config.toml
n_layer = 21
d_model = 128
n_head = 2
n_kv_head = 2
head_dim = 64
d_mlp = 512
vocab_size = 4096
activation = "tanh_gelu"
norm = "layernorm"
norm_place = "pre"
norm_eps = 1e-06
positions = "learned"
qk_norm = false
attn_scale = 0.125
bias = "all"
tie_embeddings = true
parallel_block = false
init = "normal"
init_std_qkv = 0.0442
init_std_o = 0.00683
init_std_up = 0.0442
init_std_down = 0.00683
optimizer = "muon_variant"
lr = 0.00756
lr_mult_o = 0.854
beta1 = 0.95
lr_head = 0.0119
grad_clip = 0.5
warmup_steps = 200
schedule = "wsd"
decay_fraction = 0.772
decay_shape = "pow"
final_lr_fraction = 0.0
batch_tokens = 16384
seq_len = 1024
doc_mask = true
train_tokens = 132600000
steps = 8094
dataset = "wikipedia_en"
Each number is 128 + 32 x the weight over its row's rms, rounded and kept within 0 to 255. Layers, rows and columns count from 0. The size above them is the row's rms in percent of the matrix's.

# layer 17 MLP up, 512x128, rms 0.215, rows 156-204, columns 64-127
size [101 101  99 102  88  95  97  95 105 102 101 101 101 104  97 105  90 102  95 109 100  95 111  88 102 101 103 108  98 100 100 104  97  93  96  95  96  93  99  96  97  96  97  98 100 101 101  95  99]
[[102 110 115 126  79 148 128  71 111  94 135 189  96  89 155 156 129 115 198 104 147 135  88 110 166 144 174  89 168 143 140  76 134  64 140 141 148 130 166 152 105 111 153 126 102 144 144 158 108 143 116 131 145 111 145 118 184 101 123 181 129 147 167  99]
 [135 145  90 139 123 121 134  99  81 164  99 159 151 117  76 120 136 131 107 165 158 100 129  98 112 156 146 121 103 137 171 134 167 119 141 116 142  73 155 103 140 125 163  70 136 153 143  58 135  78 123 147 123 151 138 139 110 125 107 142  73 125  81 159]
 [ 77 132  82 118 112  93 102 132 111 152  89 122 143 132 138 141 110 135  63 159 144 167  81 110 176 167 154 148 117 129 169 160  59 128 159 109  93 124 135 123 107 164 164 118 135 144 143 169 126 138 136 121 162 147 167 182 161  81 125  55 181 116 167 178]
 [174 129 135 105 108 158 114  49 125  96 123 155 103  96 114 197 103 140 145  89 143 142 160  79  72  95 149 143 172 118 178 217 129 111 137 122 157 101 121 126 142  78 114  85 137 132 119 116 103 101 140 109  89 150 129  72 132 149 108  99 101 128 153 135]
 [112 172 132  86 106 124 103  89  75 182 176 138  66 150 145  62 130 158 138 145 117 185 168 160 175 165 134 119 120 135 130 108  95 107  49  90 149 174  86  80  90 132 168 107 153 193 101 116  77 137 171 104 116  84 108 109  99 145 161 116  86  64 145 179]
 [114 114 116  94 117 180 141 164 111 161 160 130  85 112 128 114 188  84 146 134 155  75  96  64 125 179 131 156 124 108 129  89 120 107 111 124 199 130  99 135 170 190 118 130 128 159 194 130 110  80  69 126  98 169 149 173 108 111 158 140  99 141 154 124]
 [192 144 164 127 162 172 170  65 149 144 122  45 131 114 126 124 156 106  87 172 103 175  83 139 132 141 175  95 173 161  95 109 203  77 159 139 128 108 141 139 112  57 168 109 138 120  99 120  58  82 127 166 121 148 115 143 116 157 151  95 105  87 172 103]
 [101  88 124  99 104 182  97 130 111 183 166 125 141 111  51  67 143 115 210  90 133 155  91  79 173 119 132 202  95 121  85 167  91  99 139  74 114 118 137 126  88 116 135 105 108 127 159 179 142 198 158  91 101 137 149 120 104 164 153 155 122 117 150 134]
 [149  95 106 101  96 141 197 157 103 130 122 125 113 121 150 117 130 126 142 139 176 106  70 184 136 164 125  94 149 132 134  99  84 146 120  99 185 118  87 175  57 109 120  93 163  81 118  75 114 130 179  98  99 131 109 154 134 152 140 162  90 151 132 159]
 [118 113 143 178 134 138 119 133 157 144 112 139 148 122 188  82 123  87  91 119 112 159 140 130 102 143  99 146  34 205 137 117  93  84  98 105 113 148 106 176 101  97 170  94 117 147 152 108  75 117 102 103 145 171 162 180  91  96 160 145  76 125 147 130]
 [119 133  41  65 150  85 138 109 126 181  96 139 166 127 104 107 149 126 155 112 167  56 115 113 130 124 172 122 108 149 107 115  50 120 136  81  95 122  95 134  94 157 146 121 122  95 149 100  94  83 142 158 123 121 154 181 160 147 127 183 155 142 118 135]
 [127 190 182 118 120  80 164 133 143 107  92 161 145 129 155  74  98 168  97 134 132 110 123 148 184 165 172 124  82  92 131 133 112 168 139  99 151  85 145 177 142 107 119 178 126 147 108  95 107  92  92 102 133 110 119  88 139 144 127 134 106 176 159 158]
 [152  99 145  95 192  86 147  51 146 138 122 105 140 111 178 103 146  93 127 185  63 107 136 123 130 150 113 115 158 137 126 114 160 191 173 147 130 124 111 199 114 153 138 144 150 117 141 114 112 103 150 123 177 165 136 128 125  72 127 149 124 104 138 165]
 [144 126  96 120 155  86  78 155  97  80  73 148 134 114 124 148 145 118 145  88 144 131 121  72  66 165 125 127 110  84 122 131 184 148 177  59 120 110 130 216 182 117 115 122 171 155 115  47  79 125 132 120  85  89 124 193 109  91 141 162 179  88 186 105]
 [108 134  96 123 144 154 127  94 100 119 104 173 150 118  80 120 128 196 120  77  98 121 171 135  91 104 127 110 171 117 130  74  92  99 150 132 132 104 130 195 107 100 128 162 117 138 129 107  87 130 121  92 159  99 142  99 145 129  59 103 118 126 124 135]
 [124 154 162 122  90 112 114 111 196  87 138 115 142 101 131  65 109 105 104 198  83 132  95 104  59 165  88 155 153 135 160 133 129 115  76 179 164  57 125 137 106 125 128 127 101 145 122 116  34 137 132 110 114 117 153 168 165 140 134  87 155 179 149  68]
 [134 188 104 121 114  72 120 125 116 129 145 111  74 124 119 165  75 131 138 207  93 125 236 125 152 157 145 130  71 147 155  97 137 112 110 160 121 107 123 120 131 156 120  83 189 148 123 104 130 156 175 112 103 157 104 123 119 113 111 160 145  61 121 130]
 [174  89 115  57 131 118 163 126 208 157 106  82 112 127 118 158 106  81 122 128 121 194 147  99  95 159  89 101 185 114 169 187 154 111 114 124 134 103 121 119 147 112  86 184 121  88 163 178 110  96 147 136 176 120 104 134 110 154 167  60 128 185 134 112]
 [143 154 162  93 114  94  93 118 122 204 106 166 173  98 128 143 100 148  86 180 122 119 114 116 156  35 145 118  52 101 137 113 133  80 100  81  85 103 200  99 134 199 177 156 150  87 104  75 114 136 139  88  93 109 162 151 135 100 123 112 113  59 167 124]
 [ 71  83 144 116 216 140 179 113 158 130 137 118 112  68  92 157 120 101 101 113 150  97 157 187 125 127 133 154 140 128  68 140 159 154  91 112 125 164 180 144 158 158 173 126 119 140 102 132 100 126 132  97 159 108 166 111 134 144 131 134 123 120 171 157]
 [ 91 142 162 127 146  90 147 139 115 174 141 159 120 122 108 156 138  88  57 158  83 125 148 196 112 148  73 116 177 151 148 111 120 129  90 150 135 131 143  93 117  83 145 105 151 144 107 113 136 148  94 125 128 153 112 179 118  60  51 105 159 154 101 166]
 [132 132 118 121 131 116  90  89 138 109 130  94  91  94 149 184 162 161 108 131 118 172 137 113  94 113 117  91 123 127 169  95 139 154 101 197 211 170 118 184 166 143 191 139 130 115 133 114  82 162 128  63  55  75 125 170 196  63 138 121 183 146 132 158]
 [ 87 140 128 112 123 105 220 110  77 103  78  98  96 115 122 102 137 178 118 155 133  84  81 134 115 151 159 125 162 193 135 117  94 113 149 179 170 101 126 107  66 112 148 103 127 152 144 131 106 191  61  94 122 113 132 172 186 114 147 168 109  91 163 171]
 [124 163 101 128 100 173 100 119 156  93  89 158 105 116 104 136  77 142 193 157 133 123  51 100 136 173  99 125 141 153 188 147  83 102 129 150 116  92 141 138  85 154 128  84 136 127 120 125 135 102  95  97 179 119 166 120 128 101 176 182 140 102  63 154]
 [163  87 143  74  96 105 111  74 146 155  86 126 104 146 163 145 112 117 140 151 161 117 125 157 141 169 140 126 141 139 112 107 146  90 141 130 121  99 143  88  87 130 183 162 132  94 108 145  89 126 144 121 134 165 144 180  91 117  83 159 110 112 193 124]
 [148  73 159  75 155 124 110  88 139 128 109 157 153 137 134 159  92 105  50 142 154 120 126 152 130 134  95 150  82 134 130  89 138 184 167  84  95 198 127 163 175 138 104 194 140  90 126 136 143 128  70 121 109 134 107 115 151  92 116 137 164 129 114 147]
 [124 137 101 191 163  94 173 167 130  81  92  98 173  70  98 133 165  73 126 103 190 164  64 124 172 134 116 118 145 156 148 133 106 155 130 131 190 104 125 114  93 118 124 111 192 144  56 124  88 107 174 121  97  83 173 166  77  85 128  90 111 148 127 152]
 [102 151 125 107 138 160 152 115 163  83 150 168 101 131 132 115 113 123 142 171 157 146 123 124 132  72 179 140  64 130  69 124 109 116 140 124 120  68 132 134 169 139 124 154 146 129 114 112 131 152 145 235 151  61 132 123 147 115 102  74 159 174 156 137]
 [ 69 172 153  81 122 139 160 142 108 119 118  80 133 162 121 147 134 104 104  98 136 113 125 178  66 171 156 152  97 118 153 160 160 103 130 136 124 136 160 129 178  93 184 107 132  57 158 163 113 115 172 142 160 154 159 160  69 120 109 106  67 133 107  87]
 [122 141 132 183 135 145 148  98  89 126  84 173 129  84 198 128 105 153  56 138 109 131 178 125 139 104 120 132 145  97 161 119 100 155 137  92 158 140 164 164 145 127  86 102 173 145 227  48 122 138 155 109 145 151 118 124 113 133 118  90 150 134 134 121]
 [173 118 110 164  49 192 124 131 135 164  96 154  67 110 136 117 142 174 167 134 109 163 161  62 148 128 134 101 132  57 126  69  90  84 160 121 157 105 105 143  91 106 158 102  85 173  68 116 117  85 165  87  86 135 166 149 147 179  88 117 126 120 130 106]
 [ 88 161 134 170 144 109 108 138  81 148  98 142  57 108  96 119 128 139 117 185 139 194 132 153 163  98 180 153 155 119 153  86 171  98 135 106 142  78  75 161 103 113 117 109 112 126 135 167 109 168 201 126  98  82 104 176  81 117  81 118 162  96 124 185]
 [145 147 135  93 138 195 125 114 182 117 165 171 152 106 116 142 108 143 152 103  99 138 197 119 184 128 163 154  93  75  78 121 118 140 130 104 103 133 177 155 113 101 182 127 113 102 127 165 106 169  78 134 117 122 161 157 111 114  85 134 131 108 171  61]
 [143 150 168 167 166 119  45 109 172  93  86  54 101 169 168 128 140 146 126 105 136 111  78 142  86 102 121  73 169 101  84 120 100 156 174 113 124  81 184 160 170 105 124 120 109  60 134 118  99 111 145 152 118 128 142 126 149 140 125 149 140  77 186 148]
 [123 114 170  97  51  89 142 117 132 166 102 154  96 150 141 136  73 128  82 186 168  85 117 129  94 131 166 162  15 173 152 151 107 122 176 110  84 128 147 144  92 155 157 130  87 147  96 104 146  99  91 123 146 158 131 195 139 119 166 166 106  75 139 120]
 [105 166 136 126 123 158 183 186 155 132  91 118 147 142 114  47  83 134 175  94 160 105 126  87  97 160 154  97 152 120 150 151 123 132 147  98 104 115  97 112 169 154 145 112 148 127 129 183  79 174 133  91 118  48 123 163 113 135 164 136 161 133 116 113]
 [ 89 128 122 114 113  78 120  80 147 145 121 146  97 121  81 137 120 149 130 123 111 141 127 151 130 136 113  98  80 151  75 167 197 115 139 119 119 117 151 123 175  66 157 115 184 126 127 157 128  96 149 109 122 108  85 164 101 158 125 151 131 120 151 124]
 [ 77 178  79 128  88  81 137 134  97 162  94 215  96 110 129 164 104 105  83 114 131 143 131 127 120 129 111  81  87 133  78 155 143  96 113 191 123 109 113 113 207  79  72 144  78 167 178 139 128 133  77  99 119  95 177 148  90 126 118 191 113 176 105  87]
 [134 173 109 101 151  68 178 130 127  97 117  94  69 132 139  71  27 165 134 146  72 167 117 123 137 143 107 140 115 130 148 163 129 124 129 123 189 102 163 114 109 151 100  77 124 163 129 124 176  79 127 151  98  95 141 117 130 164 118 156 103 136 181 138]
 [ 85 171 107 131  97 146 124 108 144 192  94 209 160 139 112 147 158  56  98 123  79 116 138 196 156 160 161 107 132 141 140 135 123 140 161 131 108  76 157 108  98  55 108 136 122 167  89 109 134 139 109 145 162  73 165 116 167 146 151  63  98 148 178 133]
 [193 136 119 117 138  99 126 116 128 103 155 173 198 147 103 108  98 141 105 195 102 123 133 117 152 123 180 126 115 135  83 138 133 113 176 142 164  86 122 168 156 136  90 154  99 115 131  90  93  80 122 162 112 106 108 160  95 137 211 167  77  80 168 153]
 [116 140  61 145 142  56 108 134 177 147 162 116 131  89 103 160  51 137 161  70 197 100 152 161 147 129 186 123 148 130 121 164  89 113 101 152  95 140 134  92 116  85 137 175 106  79 155 102 143 150 155 188 141  93  80  88 124 134 140 169 122 123  71 126]
 [146 150 119 133 138 135 149 173  96 126 130 145 108 166 101 179  90  99 114  94  90 198  98 105  85 151 161 106 126 146 134 146 175 144 121 126  93 136 111 136 127  99 149 120 147  40 132 137  58 157 133  99 118 119 128 164 129 105 101 167 169  39 184 174]
 [104 162 193 115  99 153 148 130  89  80 153 157 116  64 132 145 131 189 136 162 100  43 125  97 106  80 187 101 123 133  75  90  62 177  94 120 143 145 146 140 101 154  94 113  95 127 106 123 116 111  97 146 196 106 155 146  89 107 225 110 130 117 126 104]
 [ 66 117 146 118 153 180  84  81 125 105 150 122 131 153  75 114 104 107 137 152 134 130 171 121 118 104  86  92  83 155 126 158 125 168 165 103 113 126  94 103 128 110 117 167 121 146 171 155 162 142 137 157 157 170 119 225 156  91 126 139 112  53 164 167]
 [ 91 112 114  95 136 179 134 125 159 198  76 145  74 129 147 130 157 145 101 135 118 130 145 154 148 100 130  89 128 128 109 199 117 140  84 107 157 127 106 142 157 121 138 141 140  87 144 113 120  88 165  82 126  64 165 113  83 169  61 143 136 163 127 105]
 [ 92  90 128  89 162 133 119 116 165 201  54  82 123  86 106 125 131 171 116 150 183 134 124  48 212 111  71 137 157 142 115 159 115  94 143 117 142 168 149 127 143 148 172 118 153  87 149 101 129  89  95 111 111  78 130 113 130 124  90 120 110 115  61 119]
 [114 152  50 185  50 199 108 175  98 163  96 176 119 151  48 165 173 110  78  99 116 158 125 150 107 132 118 119 131 179 101 179 154 173 164 124  78  95 147 108 146 149 147 159 158 126 134  88 174 125  85 119 102 110 145 181 132 149 121 124 135  79 152 114]
 [109 119 141 141 158 120 115 113 111 128 179 164 138  88 171 154 146 110 117 123 136 109 148 129 153 150 212 122  77 130 169  79  73 116 110 124 120 116 139  55 108  67 134 160 126  75 163 106 134  71 115 128 113  84 176 105 193 131 179 144 121 137  99 227]]